Each number is 128 + 32 x the weight over its row's rms, rounded and kept within 0 to 255. Layers, rows and columns count from 0. Numbers have three digits each. The size before them is the row's rms in percent of the matrix's.

# layer 3 MLP up, 320x128, rms 0.146, rows 0-213, columns 0-63
106:089132148146155104136166095105148111071098147117145101106163120092213142103091113089139118121156097105088038119197158119138164103120167126146185111172181133087119121134095121131128095168160171
103:060103080100103109109140143206112077150131166122141116167130093167090095081115061119173113121123085139139140137055152126119125113068098164187074161113126115129114083164107095103180142159124175
107:171152089149134131141084124135115106160104129112164160111119142138174185071161135172121112120197151099138107140120088029139097090185169110107124086103138138128106139212125102048140133111171112
098:115129122175168103134118093161142154133181247136126117163126142113160201119099106142090177171161094138174113155185132137096149177089124109121140103105145199083129106185079129112194126137112157
105:143096110132088126155105145140114160143090225110188142072096114129120104163097114132135181163120089120116132106138123076130169099115163142136136107155106193153079086134133134130143089153110154
101:063117112160130107087162203121076114080140135054203162074186111097159162080120102124169101118132159126094130154114114159125160194120115103080113113103143166106146150141129151135142077108126132
094:192095097162123117111117131127142154136137097129182156135096156132100160136168079128149158139120082128049066073089133148164086157126118142109187090156123110165195110154134187114092086138145131
092:145167123133162114115125111123123166209157181103054133135104115144130154128094136118165180115199074136139068113147106153175149145131086130118143112151188165109169161118117114147160098085059132
102:111094118133099215095089100100124079054174128159129099111110090116171101132128221169176149078110159117109140135154115174160148116111119159151123119156162123132122178106106133190099132103126125
102:136098142124120141125129122120059188184155132157189152123099106143167146137129163097118148099164068170161143123161198139167134125096152127142129188086197148141113087174173156134095145103123120
106:097169080111170139155169147125166188110130127078140126116067153154108147113087158134106057195130184127134142161172140191156144065126085107111112143162147065096136147135159106091189120147113097
100:146122088108087043114180093172075186148126140143105154162158078115144102154120081133137114145123118145119115097095094143144138151131100127107062163067158125096153064171124126154008085058186140
103:150141118115137139167142141143132139107125110156127172094081154145105155141100090158152050138159144122114158099120065156144132141166079132132118081068164119100129176109165132053150138100070101
099:148147143132093165115152109103223136167133132148120135137128130140080058102132143129143133120159181119109205134054137135153118132126097078137141151052128159143175114086125128118086111082139109
111:168148173164144141093146135144102115160168154144089116098152134138143149134150127107093159168177120096097125143155104157199150139156156094083144137118077169155153046105165145163139078104102126
104:126164085065124149132123156140140154182157141163123114132154113148092133116139165203146165154156148120151108147115124151107132148097109163157122169189179129165109127095099122117164091149151104
109:129094138089148084194105147170165176131146148142083104113107100142086090128061173157125135063136135111155131123120099136104102148095159137093168043159121156105143099116174138150078120144090092
101:077128138191149092162163089125059137186183132215096086136127136107141116153185106073103145150127094148189153109181124075164100131146108101188146130154143104115162077110138182148152095101146149
101:118119139172146194116135176072186176113123120121112106103147102205119161072117113058100188149099106093120083086107136137155104088165083156156127091109127120104146131116124095112060138134076093
099:179170149121140098151105109105119182157138141115148177124116126138148181122135112116143134093163137153078116142172120121114128064169157077118110131139090158101155158132076123163183088197080150
098:083136149123127081112166154097068137127116075132149163165110097108080114104099133171132112155225147109137147117108174153167101160124134121125107081134115132177158081122119152064132120139093111
093:152114142153139140144140196066101068176121141133049055111101111102158105137144113117125149101135188146194073126170179156080192078116117051152092149140099093179120100114106168196134133095154192
085:146150117139154121112095174092099144096125079081105089145158072173094079129096155082124180164149097091145137097150169124117121138121089151111146121205133114157144110149117129144169135122156133
099:102121168152121179160140080164126125136121084119148129164133136097150139029153105097072111119146107097164186147144133187081127145098169115131120175169078150143176162120119045122105146156158144
102:087131124112170129084140081127164141102089074109157135141097171126097157120124165135097106126091159176104063067150207157106136173131116113109122170118160140136137144085148103121177133167101149
105:126132166126132086153110110115198087122168119116155119141150182114125137104147158119125180156113150144220168182142151137097103140075099093143108167111141094165096150098229036139160071110121100
099:098129141142157115061165105151092149089169162103179140110089084167203100105144158118156157132121153201068084123149183199163117148072120143139125072128118139145156074119157094096179134145130166
092:099124197147099149097146119127187075141121155148142137097136119048171150064106087125157159128158115135144060104107090141127111127082073132210103102113121172078115145117094133117131057153145088
106:118094106145140144103133107076114135138123157150104113115171131111141101059089132097136157102129122111116044083147165045155137119112156119129198097180116127105164056150097126137129093090135129
100:138163201111098194182133096118176117135102128091159137112129129133136087150141162154100069119120091066117131128126106106099118165216132141115167155071149166098080180128121173116148116167099161
111:070213109141153111102138100151142131116124106074169099131179155133082162128117143126088097134112081115161138132203158116135156110083126120187135168111136136082193109179130164127152085208106099
114:109129087170162144154092115146123168098193106131086149065193083148168124115085073064149116111132110145123146060107123113106155128191117106087102085097136054160148129118119106172164147097136153
098:158166124135127150138137041108082114096182182163097112067144127130107124183146060081117134122176164116140137180149161128103120141081121143135110137166203111151130161175124164169198093080145129
102:112080102120122118144163134180148165076115114106092081168099114134181134067097148093140106087137118112067155126141126087123147160155134105134170102153137147089089153151115217166106163091136109
111:133123122152134119106077117159142168132124151178092153126055157077086137056114124121125168112138181094123107137040143114099176096041155073136081146183137122160151141091106075139159147087134067
095:035156096101134076135067162136127140118123133153134209148179088129105136118083158193057140147103163137133076109116106162094091122153165053096110136124111154148186098152170158115141136108149083
100:115175163074164197114128157122127174130151108182168113065141106148118136134118095164103070124107143125120027137110125117105130099086149113189121106095087148110078142095114090114098156090101118
095:073122072122142130179111129128158136139114099133160088143128131101120172122094151127152138140190132183075119168143162073139103247137112147138112107137172066133116100122192118036125143158156180
104:141104127155129070185145150113119189100174144148113114039147163158151131086132138137109144057119111043194148146140167124116155152077085183143146128074148150154176064188140085099105107151087099
104:168090142137135130103187120087130170148164161068140118107106129119131184166144096150172103147125139100133052114144141132113138091121167158085090141153144100120144166173102124088149124155125167
094:152081127130066157114101083186138120116146166134098137137051101141161112136160122151121172125105062128169137111154154140100170104133147117101121145058157180119087124114128132150141135090156167
098:092090093122111049098107118139155079163157144140164093108092124105152155109132087152162122106158110178141127156141153153144148126070104034095122155112093158167157141151126123115131085075112079
096:137092116138130179131130208107127106141151152092151139129065114151089132120161080110143166107109140102147137180113102117116098184114189122072134098186150117150145099228105054146081112113078087
099:091116176144105077154146141110130181056079061122164170152151139112105101172099089109149101146138165196146106084097184150148126122098195079168121117118112046126120124112110118093121145141137094
106:090140073079102111101131106137152100176106150127123158137183165164127126134111172146070161126110130155116095116142128180100101125124159133083128108142117142150085055082077101150082097077105159
097:155092105091072170091164090142117120170097143118106127120176145142114116115115119121106115102157095039090127150128138126150135107058090173144101107107100147081097138065129138172083134162068157
109:151154170102189121152137149132143125111142050106122094180118152123171102049110107145142139091135090157201146097126152139119152093096107116109177129185158123102059163159127085160117130170112158
108:114105170200130150129132078135172142100117100147118110105180100128167141156096140122138126121101094135129100090183161113159143135112100100117105163093152101121148135093138137138145138144193107
104:133092126135161132118116187161169117138152105099145097108052144099173098170040120087167150100158117102124130074110093111107146151154170086139116182121154111187136108073142184117068119099127099
093:153153180136091052151109046144209133114104107103146092154170106098078154123126128071082109137131158137085113104195111112134161137166132091108154145061092101078128128168152114071149153114097165
104:098112141088167098124140153120102129111168131110119073163165119098101093084111146087136143131156099160087132182103098123122096139152129175183174088136067058193075081093129122097089089173107110
094:104204161169139097138101097211122164101189121091136134119142139115135134140122119074127135119103131134123112087166130112126153152090137086136114145136126168164082169171130159106095143157163154
089:087142142128129128076132205093169139165081140123054091105080132150125192163143116138197130107071108116122123122169159095080131075074120080108170124119130071102128089106111180131107107104079106
099:158073117139086165133130097070166142183107126135185104147120155122087135167171100124124115142081109124166157128139158153163081107138088160132115151109149093150082111119187138166058165088090153
106:129090162182097132132183109116083111184114119147151098103128157122102125117105093059078165150141104132118197049069196037146152176169111168121079099128168135120109152117134101175165118152127126
103:088152116131123096069130137122137158168159124114151109142118138154086111090124106146104154181059123073097164180170165156147137129127139123076122176166105148014119187150085109079118146119104132
102:109120124109155083161124115135097172189138102098122154125105128087124150084123107139118112147097154132037103110157094095139175148082139144164142096156166129142177064098104139151175078159119148
103:078104062133143109120114096108116095119112126142118149079113090125106074138176132089105124059132151097152131155150093171119130068170091080121194131161100149052122180147055122167181111133113136
104:068183123137121108139129165168114182132092170112176153153086058114109102112109182154148081179110176102089123170085129113127133150073174123161111176170120169173141073029161092178202133120139125
107:131139095104159110120130156196113094116121156109158077144189092069094132127093109090120141087169107178125165111182099155166151093035082107168070137101134131137125122174160127134112157159122159
107:157116127121175070107092187124116124082155127125134164168092143122179171137098148114171131147124102109095141141145118117121133145104104058073111106163125087121134153116094124097132116135168090
093:136149169121162117059109102111156119098149162129071103127155161145068131167131095108104110107096121085129113125094141119106139088161141193091129174170133091105133128094107208121109111122168173
095:113188168126168165129128149142154136100102138139146110165093124142123046112138159151143116207164129087133120157165095129108135125149169154139132082118173201174135130093083102100157092114137127
090:124118154154161130135132121171115178090105136075109121138156093140145098123130081092096186231133086140159108121093113163155131174149154115164171176083150150149132088087093149152150102152153193
098:128076174111119114126102120133129128153104176095151181135089076112142147124115071100175078081073137121070101090133115159104134121148121141122101120138124157146169144087114127128198073151126142
102:097145156111097153126114103166116072134175160154139112179120111074114144176089138144169161145178141112165114148080103183160071084122096183194157136143082099125140089177161101092120173128117149
113:107164099139130175087124109087117091179143134124147089108098141129089120113152175110162139133159123063115114129124098116161118075112128146149054206131193127150156093126082155120104101078123176
096:129168113126093160146130119182141169073095183116113096166122154095114065208092105150157122115122152136107106119163158133121092062125120140134193140128158149150132132136158099167112152142074129
095:144191168110112132161063086109092126145076148099090146143230143119095144177110106117164154115128155157092129043161134144102119048159104149173144134147162082083093107090136182199172179136106120
108:098160108119149132129148187062128166140114080186142144083077170121125109133137104089123136136155156115098113137110119134091112066109143121120094162146147103188117185087094151042118163122120155
091:079155112091188191148196142102119131105114109106106097120126158164132153151158090078164135097126135152118102113075157108086111103198113076118164088129111090092105104134121135108185172092101128
098:140124139171144166203150156149068147104157150156156133106176121134110111134196110110141102198131116107119087148115146154138079145131160172151112119136141142106119133162115152113180185117132110
119:100146163175157078139139112158140087164167073149109112113130129107113164115137121166051153102155115105125128123165125097138167107171204105126131113157184122073164100134100128172150150080123120
098:161061138129121086144134166123133123155120046112180161117154129103093107130145131064154104133146085118069118128089172162149150158155142108168123084167125100098156083103112087124113156083116072
103:142102155133162083127114125186126148127144156180077142105116149075112130113149179159117151179139121195127115037114080126160112087159072169102170178080194111149153204100126170180182123142122103
100:173133117123067187087171096131123100141178154098138146104145087156102154162116130108181079171150093150106126102095153098169135092110161139092158106097092085144103160156152139093101111187166144
096:158139079146218148118119139110112089172164106147140085169180199098162163096124092116120157127167166164139127133141082100089117119144095058110126153123136187121171099140060091071113127147098129
093:085119098088116077134125159150051132037173180141099134161108133114158136117143112149197099174083189165161076124103143141151198172175107136171136079153137174100139150136155131135118082114096112
099:139131200170180149108140093123116127091135155177081097142131105122158121112126135141109144144187154114142186157118183102116130118095098115118151123168063168148133116121131118136106103177146173
100:188113095128101144176143127160157164089113125130111161118154121157089169115150181153118126099140173159161097134116184111077115149134150068182133094148140121193160127065143085134128133168133151
091:132082117097120145162137128166195156140112141153111119080169113103056152224141136131191072176102105082171072179180126109111136149096137079111154156157082133161115150148104130108124126082111124
091:214096137159091134132113066080067083148121085169127121122156120122108180130122088117086086142101108136152120183117078107173165106110202080105115163144200102162072156074128163195133102133110122
097:109105110178098127120123123107124149173194122170075184117128141102139135137199126108186164128112107126139108103184185087098141100161078103122121148136124181106060058091115173093132135129147132
105:123160162156097098110132127161169124118108125149131148111133116133093227075140145164100169123148164135162121137154115070183147115111157121157109127144094091149121216151075124134104040088127164
105:153088144125190061091093097133133147117107077067102116139188152133092158142139154134129125145115152135119058123085075124074130152194084191030108187123117104101150119160107075173111151158171142
084:090105053084164150132148151085161154077117161106126093142171118099046098135107113119115083144144120119073089143175129194104133122157129136171119191200110164173186124052122187203111124163167155
100:178117121116135085141108174119123064129099105105088069148123080103203098117063149100113146106086065130145100083096160127086159091143116131150093096110123114151154147169104176178109138155101150
098:128089114163105141201146093142171123119129157126149112121117141063155106115151122113178136147135150170092079152155128118181158209159113168133161133091118176122102104171124176102125132137130124
107:134158169136133120177176164131107143187176175099159108137131124154124146183173105052116126088126133066159172125136106143185138075082125146151100137074108083090133111122139139101172112159110097
110:083099160098163145147108124108204135197139111084112120144145145107068126100177167072106129093128157179125056183103112113098112126103122046146106122097137122130125145114190103141120163106142117
105:043112113150163107130075108143106102189130104079084148099193130150153100077163138088151143124163106145140130198149140128165100117135119138145087110184169139090173115116194138186147169118074145
104:116167196138199156105097164094158186194152171085082163193084133125147166137120091108180117139139136062144158137139100108136114109135168157123092130124159096144119137130169130112131075175106151
096:162157150148124107115084087170133100122131143111107122076169108104103117115098062128155181086002152120124112076118108120126143119130151176152031138146098162131135126107124089170187102140090097
100:111089066145125132128149085103154136169183119123139090131128129169143174137103134127151155144104118137097118134138118152146096190133111113123112131097108132097114115156116220170123181088079112
103:065159079128115135135087151182114159117110169119171138141157105119205110160159160168135129158188125119098149122142146103140129108140191113118104149136168172166209176131086132141146142109112111
093:127126163095120144163148149165122085120078125146120149161179155102127128135135106091137086131140112167133124157157080203129111067113125091126097110169099145132108170091165149089090123154120116
105:166133116074114162130165074107176184133104127148118192129128151143101188170151148125116111105114110143094111111125123129129099092110113106139108182124158141178120220118162153123153137172148110
103:129083132141167110136127163135054091141132083145120180098112117177122136153085116168126123101153074186197147062119128176122201105171122182143128149085122097143104123183108135162077086106162125
101:064101134060108167139098147109121118137111132115098129174070158144115094181083119170156149153123155081150104148123114132114135119125077106119111098207096109177150129100107124180095106071111131
089:113131147180159120137134123134130162057161129074131168083104104132139129138143137165112098138124146208139117135128112102116154110183123085105098130168069149146094116040158099129108175122095190
091:130132134170107079132139145136098147133107167121180086159209073119134137094192074098149128137157102161163137182156148107080133107169075166189142147149121144078108111142162101153106179102084124
109:218155113145114126136164168168141174169167069093094149093110124072101097223139094086135125112109098145124120124141093136207158123128170104104133096136099074097067157141154075149143153078082144
094:113208150169064098132120140147103136096132140113129135094180151113149133073172214178090127089095156117113157150089137131146131175151176067131073100143119104158114196097109183212151129095096083
097:107094155162134070128125130158102080141080147172131103128153133162085131124167059139067161128054132072095130127089134174144102065145128210174125148179153144116157188096127141120162126127132125
105:159092098178121117139145121062121110142145107108155087130155136091156122137095134119177167050160138083212107076090156099110152110175105118114146179142141116135129152123052127166125136123167117
097:150134130158097189081129143167082110169171174085106098109184129100146074164106147108128160107036132144111125167106125136110121147157133094197094140106151126121177107146099114120164126121160026
101:133123120110102162187151198179175139147153150167123100113116065183135157135140162113176130119122080113104166069110108113082154151173051204161073109088137174163133128157093113125135124148070139
102:118118097126149131089106116107132168139124191160182145114117183106172095138111138156096191109116099154134158149137178105140151137098141143142163148179098180107126097144094165173105110176107121
097:112099094119073139118163161079174090176143130132126098095151164131161157116100128100179172121172133184163122179157169136152076110147116157166111185116162188155105127099124138120125112111153148
100:031133123079098109130157202128119149109143103087170161134082120179124094143143137120118079139101155079145119080157105165118084088171153139137139123142110069091103156091082178183213098151127107
099:156151129125160114111126136133105187102163096199115090135148110147148117211109113152118163164090155184196147174115171113051119137116105137129081103086093151212074114115126107126119135088141074
094:104170127118119205119105094127137146187148120081143131167163112147145098158093096144151149081084131105159149130141096133075121181139184153155127128158106091149148165114130124142090163161140160
108:135143112127137153189149134082162181143088095197181079140152144102113088130098142147138162140125148178107130144148145123059133169131133122074114141152150068157153133129105137149135119125084125
096:104196138076167158102162116134167128120140141125114077106126152098090127168098137079191069096188122119126095141159064165122137092113076110201135087137175137048123158129090108141085139094044097
097:147105124149062131176124179124075170112137141203112167133156141153129193096179126102135118130077135109122109147084138129158139129203122146128073100141128127058134154124066147150154128105139122
099:107069116139069155182151117091114142134145129121116172098116160167124172127150087123108096164150175101054176039133068143177118089153127122170134132116112189091080113099176107111134145130097115
111:142104121125159149181121113100107138096143094140126124167116188191139132117133171176114175131138143103168198134098140064124089099157178094103135093068120137164113099147115137047096177100177128
105:103119104115155103110127092116127156141099157099124099171091135142167098112131082097113141161138132123110129091228145119137129156152214106144078137167144166079088071143094161128094063130177170
096:127065134153127138126162073152142074088167087106131065164179051125125109069154135157142075129186176065140114090094111137169107209132126128160175157132169085145146124097151161109067127131134121
100:103175146117136136114113147098164158099133118093165066129121130120098112086182122181060124123090086151130090104165133147073108139154122117132179134063131140112130167137171133168139107144124127
101:089101144120185162112157129139117134128054103149141143079123136075151076169075085176091129027138153081118127095075131096164096142137089107084125097144119148112108169084140103179117157084138105
100:128119143144141150144086103154176091123133167083135152077147155145145113078116132192079078104089142200115134118109095130105090127146134141098125153134149184063102192087139091141149129163104188
094:139111164121140127194131112098033158148139126170097102167119124131111139111197084121144202100123162141149091173148125158079145125139124149148121147190058116147130094128111101166185147096199082
102:142191092162114132127154112121122213128080134084121133148107087087092145123166188112122157164077123117128123118110162138135030134105136118131173138147179113112087160116159140075144130062110163
103:153109137142155138137218164138102150046106122095121089111117163155072109112149121142129143195090112114093163107073116144147155158134132119172111113078202157168143176081133174128154181103179123
102:109151082156124185159176132091165134177162145103161105109122142134157121102079118129096104094141160111126121186128119117094168164059095113104132131114162090108131140125132144120098079127183163
106:101152106082171138130080182114099149075126112159138147137130099157155129082158100178060099172133126086119105120139075098125120151124162153107178124086136145194199156133103174094130152174143120
101:113117163121145169171175121120067115146122145132135189148168168106132101100109122159131127097127146058110152110128108095184129148157090087059076128146098041090152151146151141152125131103149128
102:114094176159112131072094141122142202132149144114127143097158081164107093163119143145112128162145120106128086169169127138176145102143149115126190112134125091088105133120133198096155161130061084
094:132183135124174123139105123068133137156145106116135127116097138111104192131092164079115124175113151076178079163101102117108148067145158132112092142115141078144177115137150091112114114168116155
110:165102104112057144125124138135166145075101128124173092174100165090142150145145088162131069138136105115127052140134074142085128167205166182126205156124137150107144182186200099124123138115143134
100:183132116075103178144139180118108125121202115111059144075164103193096152112157137151203147109119134110081108107145157154071147113165130131141181180080168147121155131082055143195146107134134116
092:152083152153137141142132174067126174135152149141125134102124113107073136103166185082082145088113084064123113142096158141091132148136145110116148140146144122120187106086109218172136161097095137
102:132131098110178096212130062147172151125079093103109118112155108150109127120125101178058177111122143104119136142107101132123125126153112163177047139136159121131137119123149075146114114188143104
105:085119080086154142115150108092148114150141124165131131121145093074136154140051126188142131085128100099109104131134115129149133148148134115057064090159166118123170112085162149096092200072123077
100:098105084091154112132126076119127095080143071086147087119121120090109112174118098118158168104127165125085073067141175158146110167090165133115122071105098146163134061123089185079124142043142127
096:152106101158122133125104122141152181088079117161151178103153124127115150074168217098109099122176096130146137118107135192118118118157184119085111178162124109172121092126088105092153171147055159
100:065168153114169078146155129180138208084138171113139128133084112114146093160109126177113079088104136169177122107170139110077137129170153181112127152145124131102065094109147104154117147142089108
094:115159104133106105154143146086096138166130089123103233104113063146098116151114111110128076136110106096148139151139153101137154152152100152159124109138132150114137060091041074079094135093136153
093:093098087169170195082102139151040143120119111090127141136153112188095137114082112081111161102111132109168120139154145078131124129174175164138131114169172191113133084082116101132152130108162126
111:134162106143187084110128067115170153096119167171096126141141126207110127068147097070078169110135119056087147092145127174071120159158118122136145075024099137153133147128169100181131153152121117
105:112135093126133096098118090095141119140117151091138127124140145103145146132111113061108128110137059145176103159133100093123127143115186107138138124138156086147148114138128172107122155100180073
105:166154172109085153120158116180090056146140132171132127141080168169125071144100136071100112111135147184165155167129110158049078128095081135124096122116125134095148103173158161105153133076169150
117:142076158158147134141162167089111160163156096094157062087178135144167118105176124111195097098145134106165147190118166103182144058087161164105096129134150107118141133095126159144111121098105129
101:172165073077128139177069121187200071142142157138105130180145172138096096107124131113100127101133125153106118141144147082128142150182112106170125109092133091132185141103172095156093172107135136
089:171174157121138149125230133151164137129120169127123087135125112110135101149076134119117151152090132164078209158179158076137136123134094090100171072124208169094107163091141067119121121108120103
100:154152121171105138159134146085163164205123051138148191174126101146097167145132126151155160163076161136156166155116116178145101128150076101146116149145057112156130169139148134160121148059071128
103:117105084165126079084136113173169107176113123132088106121151107086158127141107144084092144143139056210085153113133090078148146099113123160194066127151156163153083104101122152127148167103132107
102:116095154076122144175125101141144119157082131176120211072098163090081098169128116131168114123107153133114058147092096109127136083114089060194140154129140111083100101124125179121136094147151132
106:130163110182125098094119141122108093109129108118076121162169148139085143118156135132100125198149016133066093197133106131095134092081109140185111104186177134073123109164120128137143115199117101
094:118141141164169124136114080182092149128119094149197124166127178136154141122090166209146074090160148102138153138098106134141049065153123156178174114153127155101129106120098136114056146160119109
088:151115136114131053069137190034113106141126109183141117116054149126130167184077129154132131113156097130182150107131161175160192151091146194083152109089131167126194151124106103119068152126149135
095:066148121048112126106104136086145118165135173114108112152141117115091092073144110167118116155128118210170140170132151144180128107090089126090188181102104086183118210126139109116158088163150117
100:123087112096203170166099143149066190137099114074133151088174107147135159141132175140156136170150136074105139174123180127104056146139164130136082143091135118130164150092122089157163131163125157
110:098128121121159099171129134157128137127149110171132083143124117040110113138132145116103148161135092151124161149166119051120147152179088076165135148167123084178143108126111127131110179076155102
100:163122110127181098147120112100130160119177117111180109078073104107136144109143169139172131141108103121105135115163115122120164139088130121048134143109095162096102082124148139144168108105158151
100:095178112121111148105135116141130121130095090155134107081118153152131126123147132111129111126157131149101101123134119121132110130123179150091147168112151142138143116161187117168086186122171111
075:138151124090180116111171122120101128108142110139099163092082088170128096108142078086090130137115100132136138083162131144175087069103130120114107120126212171110121073083114068084173113166133082
100:146175123164078218157144115068104091149146183142177101112165124125155158107206109083183131127144138067187137119169130052096171147113147173228107139103096113110092106121137164136160117110153118
104:098134078123197091129109167099107089083149162143072108079095111168058107101140103110078107148170161114124165084151116118112120111163087145142196110139109125116139129236178131128143131169135162
108:089152154053128163136109098117158102113174143079130130098111058145141094153174129174109140089093117137136154100130038171140112127208095105126167143125150102041064144098101165121079113104103191
103:127145128138070134178150120169104058122101178144117088183134112091122101112148101075120158088084125127181185155083144124159180145100153143075120100147102153100086107079080156146156149150088114
088:144143154117133182117174176115110147124121139106129130148123184158144072124102107111108142159107130073202141097133137093106129051105127129165103146177137061108138130152132086115090206145147066
104:110198121090151153138170038047133166112086125099151128118126075167202051129156159169073089183079162172124135081153124121156114139108125153162113152110087142126135125145159152145078194135147131
102:172092164085110098183148132079129113143118077141135124108091115123135122097126140108162076176153137183121139148145114140094141160146177164122148118110087126188170142107154135163136156089085166
094:148099080131088127165140127086149055139084138099122163099123111188136118118137129119160076125158183115138111125040134112118090197140089102121168113111170181123096131197163175109113148119103102
108:138132136125155130164148034098107083163145126094164090150160177103057157042117108121162144126146136085156154139136093135081101132154136095179118142141149176162157135118165133098127101104126080
097:118119154087156132102086131097104129039095144115075156114143152154142136151175025170070139094099144104185171109126131096142091184171138144074110122140111122183099091099102079142174147113118138
111:109129130089072141069102145114208094174173154141144125122126212201105155107116140182150175092070086192191141143112101141099168133081141112123156139108130098159074199130156157133157132112153097
097:135120085134137134152161147135164098145148099176116123069172097188221103112131122158138177101119113061141156104138082166166132139113131114115059119162133156143205133147102166136107089096090104
091:190156177118151079141124114184151127162114177187084096062141166069114173157109161104116131142080111116113121145210136136095127161085100102163097079120154164097141113172122132113134124120130098
108:132106107113205136152141150123138105096092088082123157085111145110122138151126120154061174158075139144139065142096148132132101079159131150142140227127125136148065147139198088077119138154103094
110:121108128107116205115122165166111134160104130124066107143128134184121103111105125085110107115198057109110086126143146166086132157172087173128110117110102167141138155175110160187119173122058189
098:135105193160088077118158075108055147160069146115063176117106122093149120129121169114160110142071104130178066145137126092113144121127133210142087123165100131124128119096166167103112191127148121
094:157178148107134066142128114066185102069171115054096081149118147071128131121159180135165098126113110161082062145168184095142131102096109132074100154082075146093191131161174168179074139149126115
087:133112187178114100126099121145148116136105144232134115095130146131124060072192145136123145108148151114176141137142134195117133130106190191181111138162135159098100166089087114098096138109121145
095:167080181118130156143077091098084130168161121037126130123090086156116099149141122155126080071109094108102165164157112118115163116097093111114107153147107120154143144121125121134120129075148130
099:165163162120087081156109171155128115164134179088119119164113147134070093168120163230092080175100119097043177155123089142111106144123148087146128147119140104191156057106118147160125132154134105
097:105144158148172131152193162215155091085149162139100158106109195121090104109035129162128118181085089110132147153133162109122157111159178136140054160138100134136191137110179131139070155145145128
096:138142157105069151148073122117130145145139126152087129149152109201079184176119170114085089080132117150079164124120131097154107114096064121172101132096116127170118130199125148140173103078117090
099:144073123110122112087157138155133143134073096144116124206099132087137220126125143198106079214109088095127141117183126104120056175145083106070142082141127134164122170046122176171122129138131123
106:126123170131105120163117113155136156190113153117126114116101112074099101043184129115108153122043163152116142106076094118150154125106076191189093138147135106086138124071128125128185150090122141
097:073186125128116138168135107134154110106096142164116105123116155133123072137133179113196117146102120094118091128132080129125088161093130105125171144177186161163122131163152172135114164119110125
104:133135163122092090106221158137104131122134088098136190154148095065103093157137181128147141118124156128117127102074102100183105165087153057106063152076151131142088150114138139170170086128098145
102:108124197104065101162058136145102112107096131157116171069090101108110138101178147129103140083156114154117175099179139136120151150109103187133182081116127170091098129082154103097154166114100155
103:120161120118153133093163089098155136063105107142191140134144110165177126093167147099092113120149108156144143126048096094113105148114123101093118103176127129126104119071151150163156125134121106
096:108136091142180149122074089124080127093142127131126104143131149070092101092117114117144145147114076113122123117113101184126102090196117179135094103164132105118150160067144185140075142139109186
105:101126136156134121081135131159155099135116102153155150114113188083173158100155087107130184149086118146108065132124123145043126124150149104105068151146147155143121096142165131119068138097106115
088:114131117066116166116112178116105139145164100062174148106114098116119115133109098118150124120150115152142145141158157089134046074129123196110209140117164076080146107121139057071103107103077109
100:149146139149176148117102138177099074112126213136142099106107143132184130162089106126122129120126105176146088071121190082134146118072146108075123141098173142118135166150141113110138108092061099
109:131174122188084173159135130153094132170137197148164132116144106184163165180118141168153113178047054125147127140116082135147107108118099143089106111079170135114106075085129167132134123092124151
094:156149103077097163203155110117094151107161105163163144086168154168095128176123125124162121099159052153159111170144096121167188102182164121162155146116098139135123118094101141106074124145125097
105:115156133178089110180084125185125182171170139075142144106091081097119074148105085130137128153113104144123088125136132165113113151178125102068154103114162142108145153094085087143141122085132170
104:065182148113149136113169108111148227125117130079147174147145098091131125108090090135131089155152169160111108177086128138109125086114103155176114139091101144104183093175134023143147181123149067
103:128119140106111146135142150193162105154175162136130110100149127156138112171153124130077105206124141077074133104154102094078106095164123156194113106072110139153156101115182153149138130145088140
111:106113087172080104142078151146114113154099102143101110175074135134148150118117086147165159123211109111151125140107144085084137175132187127125087173115104108202180086098121076106168171131132151
097:117105112151200121149104129125127138139154112112089140119141117144187109158081164108070092090165161187138207121147159055147123185156037087125073160148128136143090144098193134102106130158089142
098:160070187064137194128118128146166067142127153139200126117150172062118151117152088139151145079110159082158099151140109102130106147153159138155083156106150130099164195203149150092111116130150187
098:148142150147125159125074115154147169146139115140092162157090147116131156153099135111165102115180115132099136151187084155124152194119121138111119052148175167103143118131093216130061093101149089
105:086093127091144136109058134115110188177194104079118187129145100116168120093088124114106092163136101148104151139132128154124133099116114116141118123118162162180118140195136102145169110122104077
103:062124118180123144139116107144160197117090180165133133081123095133108111117112099158103105113067072108128093098196159098128163134084170112135156124129113100120112057160181169080156141145102132
093:113120150066134103125146116137186105075154098122153091162120142117074158114106088098134082152110102163091068169159128152164120146108120103135173141132094123110111102115147147078152155086135148
103:102140098109058091135116130086180098132099131118118076106179118055085134155090082142144148081123131056144134138119113117189119161125082100201155136086095102161130126080088091145181092129137116
100:150134202091140139121136119124101142107177142159138119096204132087099114092202058055139143089112163152163168141129107111168128162104158119178075096151176161143127099171142170120178160129181127
100:133132149135085140148073141182089218161162090124134155075127107131106108126142149168137100124145125112089139083172107105142082202192148039140099102122161126094141101130173118113112139097069159
115:145147190116180186117100162127168123063138100089160093150143144114149154144141128138128128141108138148080120146109114113113133093192141156136146208132041201144194165048139130150138132174108174
100:070188129131106098174167116157125125124133139101178126159154158092119082171149171098076071109100092147093106134124143107222142136054120146151106144106153132153163117130126084144113154067071112
093:069105106085126158118105149179175109151169140166098163174174159132113116152116162065105127130111153142081100141071127160135153059127152088113116122103133100135140103126134124067101133135083178
089:183169152122189139092124144160127178144156098070160143107110089154149055136101097134148150132126121126153149081048112135171133145100107075074146138158147155141174105136078143158160117113112081
102:132096140167150085102153107079167064127138129125102108149170119161142105095124123161150127097141103162159065095178092116094136249097120114142122139094126071161120131104090089161076151129104167
096:146099103147120127171155106161124136191124117132110118139133123107137136171093120133111131107135136134223124155109107152066123180058145153172146107061125119084194069111118123100084062134175130
102:107131104130133129119065166128101128178156155162100172110168109082137075155201130082054104160132108107101155135148087147132084074091164128109158168052094088124119083117150167173095093203079148
095:123128071159104171072133104091093144132081117101076126097154102160128100116103077088138137177121112160138148098158130156145165120109182176130120101163118065143120096113156114169173099186138167
100:184084141104128161106161066075083138112066139090155090161139174128149101102163052131117091140122079149113121130147109109125068134161135129068098139091159116135120150154134176143105125073142127